Weights of a small GPT-style language model, trained from scratch on English Wikipedia.
Training: 843M tokens, 6434 steps.
Each number is 128 + 24 x the weight over its row's rms, rounded and kept within 0 to 255. Layers, rows and columns count from 0. The size above them is the row's rms in percent of the matrix's.

# layer 5 attention value, 192x384, rms 0.0166, rows 0-92, columns 192-223
size [100 106 101 105  98  97 107 105  91 100 101 104 106 100 103  97 103 107 107 104 103  96  92 103 103 106 109 102  97 103 103 109 112 106 101 104 104 114 105  98 108 111  96 103 105 121 110 112 107  96 113 104 106  96 101 109 108 108  99 106 101 101 107 106  93  92  94  93  95  90  95  89  98  97  97  93  99  96  96  97  96  92  92  93 102  97  99  94  95  97  92  95  93]
[[127 164 142 111 171 148 123 153 149 130 133 166 127 160 142 144 117 159 122  95  98 121 126 102 132 117 118 106 139 114 114  91]
 [140 114  93 147 133 136 146 135 109  88 161 119 113  93  88 120 134 139 161 147 114  94 125 153 132 128 132 106 143 113 175 119]
 [ 75 149 123 170 150 124 108 132 173 112 125 126 177 135  91 123 102 164 131 139 112 132  74 124 176 145  93 119 106 146 175 120]
 [144 176 122 154 110 159 151  80 146 158 119 123 101 144 105 146 110 105 142 138 106  79 126 116 138 132  94 109  87 111 109 162]
 [140 100 111  80  94 130 127 144  92 118 124 151 112 197 140 144 107 177 102 140 141 163 130 154  92 135 112 128 148 122 158 141]
 [151 125 124 119 167 141 147 160 121 129 137  89 146 129 135 142  77 105 106  82 138 181 126 118 131 118 141  90 116 102 130 152]
 [132 129 131 145 122 147  78 147 149 141 102 168  85 101 107 167 129  80 142 140 126 170 133 169 104 155 144 140 169  92 103 119]
 [121 129 107 125 116 159 108 170 151 160 111 140  96 167 180  95 181 154 180 111  80 150 135 134 143 148 130 152 134 148 119 136]
 [111 133 126 116  93  97 118 128 156 108 129 135 139 110 164 121 168 139 122 116 117 155 117 107 119 135 117 155 146 132 158 137]
 [153 102 152 122 112  78  93  85 164 135 140  93 146 122 147 168 146 162 175 113 127 164 157 150 136 136  99 150 142 124 151 125]
 [115 142 111  71 159 123  86 163 126 138 153 144 130 117 167 125 109 117 178 113 131 146  97 106 112 140 110 118 130 161 131 126]
 [160 162 156 137 167 122 144 139 130 136 102 136 103  89 144 120 100  62  97  87 171 129 120 130  63  94 159  97 131 153  75 125]
 [155  85 143 174 131 158  62 108 132 118 124 120 136 108 148 139 149 119 141 147 153 194  78 114 145 146  95 141  72 150 147 179]
 [112 132 100 120 122 142 131 110 132 142  98 140 147 121 117 116  88 114 130 102 122 119 162  88  69 132 171 155 141 105 132 133]
 [151 105 152 177 128 104 179  99 133 131 113 100 129 115 121 142 152 144 115  95 166 135 113 114 111 160 126 148 143 124 133 116]
 [117 124 111 113 100 176 118  98 137 139 138 164 101 119 179 120 143 130 139 151  77 124 153 124 122 133 144 135 160 135 114 149]
 [ 74 130 134  76 119 136 137 136  89 145 163  81 134 126 108 107 114 120 102 123 115  72 129 127  95 150 165 140 125 110 192  68]
 [121 151 156 121 127  99 160 109 141 127 177 113  67 115 127 143 134 139  97 148 115 124 145 145 141 112 130 135 104 100 106 150]
 [145 104 137 146 146 108 110 128  87 168 133 131 161 129  92 115 123 118 138 122 132 115  99 122 128 157 131 128  76 107 127 148]
 [ 73 140 120 148 140 109 108 130 133 111 118 126 149 131 149 149  71 141  92 141 125 119 141 145 148 149  98 128 127 143  84 157]
 [108 122 144  94 131 172 152 139 139 105 113 146 114 121 102 132 133  92 137 111 130 104 139 121 112 114 156  86 152 108 120 103]
 [161 137 136 138  88 173 103 104  94 114  93 143 125 140 129 137 106 109 146 119 166 105 152 138  98  91 101  93 122 142 107 116]
 [107 144 138  83 155 142 134 100 113 153 157 120 164 120 170 162 162 175 115 168 132  92 152 129 152 156 183 126 148 153 128 128]
 [139 113  97 151  77 124 197 138 149 107 158 150 102 153 143 117 194 119 117 108  93 124 164 107  72 124 138 127 147 135 129 157]
 [104 125 129 152 148 142 148 127 101 124 161 118 144 172 105  81 147 113 161 116 177 143 111 120 145 125 176  96  93 134 142 168]
 [165 160 140 117 112 118 117 127 132 119 120 161 134 110 148 171 203 105 125 115  92 143 135 173 134  87 129 168 103 124 126  86]
 [113  91 140 150 143 113 148  59 155  91 123 102 127 123 179 113 147 143 142 114 150 112 124 129 151 116 117 121 113 162 116  85]
 [ 85 141 132  92 130  93 120  98 103 132 133 155 163 113 117 142  89 131 133 118 118 186 116 144 115 138 117 172 157 162 146 127]
 [ 74 130 138 128 133 136 177 151 148 119  96 114 130 138 138 139 123 125 112 113 148 135 165 145  93 117 155 147 139 139 113 112]
 [154 144 115  77 105 111 134 117  97 154 142 152 138 178 110  80 142 100 147 172 117  87 104 134 122 101 163  79 115 108  79 168]
 [106 180 167 113 151  97 120  83 111 126 131  89 151  86 103 138 132  84 141 143  92 122 122 107 127 148 149 104 107 120 128 153]
 [125 110 144 157 106 131 142 147  83 120 164 154 140 153 133 148 171 136 133 133 128 146 128 106 107 122 102 171 127 158 142 166]
 [152 142 120 144 126 121  91 135 146 111 116 131 119 122 155  96 113 125 146 142 137  85 138 117 145 137 106 120 157 161 102 175]
 [ 91 103 143 164 104 101 134 128 130 108 131 140 125 145 124 129 165 136 106 111 173 107 119 104 147  92 134 134 102 131 139 132]
 [158 109 132 160 106 129 134 105 165  94 131 170 105 146 156 134  88 118 125 143 182 107 132 129  99  87  98 138 152 120 125 163]
 [136  97 113 153 104 181 158 146 145  95  95 110 126 122 116  81 182 145 154 112 133 140 152 121 101 157 119 131 112 139 154 135]
 [ 91 125 122 136 131 123 124 141 117 117  91 124 138 136 160 117 161 122 166 121 142 141  78 145 162 121 101 144 132 130 116 130]
 [126 100 145  57 123 117 119 116 102 153 107 144 105 114 149 132 180  99 108 157 105 159 111 140 124  86 139  81 148 165 158 167]
 [139 180 109  93 148  83 131 125 176 164 142 124 102 129 112 142 100 158 120 137 152 186 119 132 155 119 115 113 120 141 143 160]
 [180 158 108  87 167 117 108  95 167 130 117 102 106  97  98 148  71 126 118 162 127 159 151 148 108 107 114 138 138 137 154 122]
 [154 112 155  72 112 126 137 115 103 178 128 142 166 115 143 162 117  90 126 118 119 105 107 126 105 144 136  77 183 158 132 143]
 [132  94  75 142 132 148 104 151 147 151 151 133 126 112 143 150 115 137  91  89 131 128 205 125 123 152 155 117 118 100 176 130]
 [ 93 141 114 134 177 148 150 110 172 112 120 116 119 136 121 122 122 152 128 130 108 138 159 110 163 130 144 112 148 151  99 116]
 [114 134 139  95  74 100 150  97 111 170 128 148 127 104 127 134 113 107 118 114 155 133 113 105 145 147 112  87  98 112 126 119]
 [122 114 165 152 122 144 129 189 135 121 149  92 118 134  75 121 152 133 163 131 105 121 171 106  96 135 129 155 145 107 134 125]
 [111 138 150 111 127  81 160 119  93 150 130 132 134 110 153 113 161 121 133 126 119 123 111 131 177 129 126 127 135 133 121 132]
 [127 172 172  98 111 110 121 148 124 140 189 123 149 152 149 147  96 113  83  83 125 103 124 105 125 115 162 116 164 135 174 140]
 [122 148 127 116 130 134 134 135  93 139  75 133 131 128 119 118 132 121 168 116  80 144 116 182 140 117 112 119 126 145 116 126]
 [139 123 112 106 161 117 118 134 105 140 128 108 143 108 146 147 148 168 135 138 143 131  93 125 134 139 103  96 119 121 146 131]
 [ 85  98 165 129 161 113  81 151 108 157 128  81 151 140 116 145 180 134 134 159 145  86 138 137 133 121 166 130 136 123 162 159]
 [105 147 128 117 158 101 159 120 160 113  89 113 103 110  99 124 138 113 155 143 172 155 135 133 114 111 121 117 126 138 118 124]
 [144 114 130 146 114 139 127 153 167 137 108 113 123 117 128 125 163 136 131 113 132 136 141 143 118 183 155 140 117 144 137 139]
 [134 103 121 166 132 124 126 141  92 112 130 177  97 135 123 129 102 108 134 119 184 151 107 129 112 115  83 162  90  93  96 135]
 [108 125  95 143  94 112 135 126 143 143 150 130 139 104 137 112 118 122 128 106 124 157 116 136 155 128 149 149 109 124  96  89]
 [157 156  93 113 110 135 173 133 116  89 141 112  85 120 161 149 119 141 148 102 150 122 137 131 108 119 139 148 126 146 170 123]
 [105 158 118 141 172 143 124  90 117 117 121 153  88 136 102 141  97 124 120 160 123 122 121 120  65 115 109 109 143 130 156 136]
 [106 118 176 144  74  75 137 147 119 122 117 154 139 110 144 111 135 132 154 109  96 100 130 131 161 127 121 121 138 107 123 100]
 [143 139 106 164 145 122 118 159 119 101  99 114 109 122 135 116  87 118 103 128 127  89 141 114  73  91  97 133 108 124  83 147]
 [ 93 134 115 123 139 118  77 121 114 141 138  88 124 164 147 109 179 131 127 103 107 142 141 113 174 142 130 152 133 153 152 171]
 [113  85 132 159 110 155  92 147 128  82 132 134 122 154 170 106 131 126  86  96  95 109 163 107 132 122 137 152 111 135  51 149]
 [161 120 171 112  88 142 119 104 151 121 117 115 137 122 127  78 122 128 125 159 135 122  89 150 136 149 167 133 131 122 146 138]
 [131 104 148 138 144 138 119  89 123  99  71 132 101 121 108 119 110 103 163 129  94 194  98 142 124 139 102 122 138 151 102 125]
 [143 134  82 128 113 125 131 126 145 133  94 106 124 147 141 148 118 117 121 127 132 122 135 121  94 105  98 189  99  99 122  95]
 [157 124 147 117 143 110 103 132 123 122 142 164 121 112 120 122 107 144  76 105 127 132 126  93 150  99 129 128 116 131 138 134]
 [ 99 142 145 149 117 125 124  99 103 129 110 168 117  98 158 120 129 135 170 162 106 143 136 124 109 148 131  89 107 157 118 143]
 [ 89 153 105 149 128 155 127 119 133 147 116  95 114 111  91 129 112 138 152 137 135 114  74 123 104  95 161 131 120 150 154 110]
 [134 140 152 130 133 101 137 114 134 131 181 159 150 148 141 142 112 118 140 145 119 141 122 133 147  94 122 116  89 159 121 101]
 [138 151 149 118 104 114 157 119 129 115 121 126 127  98 130 152 144 102 146 142 107 110 187  76 131 139 134 118 142 151 140 125]
 [142 120 146 143 134 187 156 119 121 119 118 128 144 124 118 103 118 125 133 133 125 126 138 173 125 162 142 103 169 154 165 159]
 [136 139 152 159 179 163  90 108 112 131  95 146 121 120 117 119 138 116 158 173 117 124 120 143 174  97 132 142 102 163 108 129]
 [144 111 144 122 111 130 165 140 131 179 128 149  88  91 117 123 107 106 170 142 100 110 105 126 149 134 133 165 136 122 164  94]
 [131  89 131 108 175 135 129 131 154 134 111 123 140 162 128 126 123 112 100  74 159 122 134 143 159  91 151 144 130 111 120 106]
 [ 77  86 133 125  86 116 157 131  89 118  99 148 143 139 153 106 141 102 119 138 156 122 145 142 138 138 121 138 152 119 178 112]
 [119 131 174 143 148  99 124 105 105 138 114 153 158 102 104  64 118 136 142  99 143 122  97 131 142 111 126 112  47 150 102 124]
 [105 117 145 115 146 122 139 123 117 137 110 151 103 163  61 133 126 153 123 142 160  73 131 110 131 134  94 148 169 177 113 163]
 [116 126 112 129 148 109 120 139 145 155 117 135 148 161 124 125 138 160  93 117  96  80  93 148 136 123 115 159  95 123 120  96]
 [120 121 127 127 120 111 163 126 116 163 143 106 119 169 104 121 115 103 123  94 134  86  86  91 158 140 152  92 194 140 145 108]
 [ 85 163 118 108 149 128 163 137 111  94 109 120 162 115 147 106  98 114 146  62 107 104 164 139 172 151 132 140 124 107 116  97]
 [129 148 155 128 110 155 125 127 123  98 139 160 107 165 131 135  89 138 110 109 121 146 157 126 151 133 110 152  96 164 115 145]
 [108 111  57 121 162 159 117 104 115 143 111 159 141 109 104 126 136 111 122 114  90  92 135 139 115 155 163 150 141  82 109 137]
 [137 137 194 137 134 122 144 120 155 101 131 128  96 110 119 114 137 152  90 130 156 156 157 129 116 107 120 152 126 130 140 150]
 [ 88 174 158 114  95 150 129  94 102 129 157  71 157 128 109 135 147 111 115 145 199 129 162 130 145 121 149 116 185 125 153 155]
 [136 138 104 118 109 135 123 106 140 136 163 148 158  90 143 110 184 138 103 113 102  95 126 141 122 158 105 132 157 137 134 104]
 [151 112 115 121 170 151 141 176 191 119 157 197 116 129 130  98 127 129 138 136 157 153 105 144 117 124 128 125 132  96 132 146]
 [144 113 124 150  92 110 121 100 134 151 186 167 105 126  98 141 156 136 113 100 141 134 133 118 131 116 137 195 113 128 128 141]
 [131 161 141 131 138  99 151 106 114 174 128 164 110 121 142 140 126  92 122 101 128 110 135 119 131 109 139  83 106 104 136 121]
 [125 108 161 151 154 126 156 157 125 107 123 141 135 127 120 112 129 150 134 154 129 102 123 103 104 121 115 140 155 124 174 113]
 [131 138 145 124 162 122  98 152 106 176 131 159 155 107 134 109 141 144 125 115 133 138 161 128 164 157 112 136 123 129 142 116]
 [141 104  88 131 120 151 144 157 159  96 181 109 145 124 111 106 173 137 137 157 127 146 178  88 132 142 151 132 113 172 142 128]
 [ 99 123 141 122 145  98 117 170 155  96 126 139 117 118 118 142 117 175 177 187 112  94 117 116 155 109 120 153 115 108  94 148]
 [140 134 164 138  83 125 139 129 122  87 111 129 107 124 117 180 109 158 162 123 120 100 123 100 137 131 132 103 148 146 130 146]
 [133  88 127 107 118 107 118 136 157 142 115 164 135 175  94 124 142 128 100 117 131  93 159 131  98 123 104 158 141 157 135 128]
 [171 169 156  99 130 125  88 133 106 156 124 107 143 185 133 136 145 108 118  94 131 112 132 132 113 142 156 137 149 105 109 150]]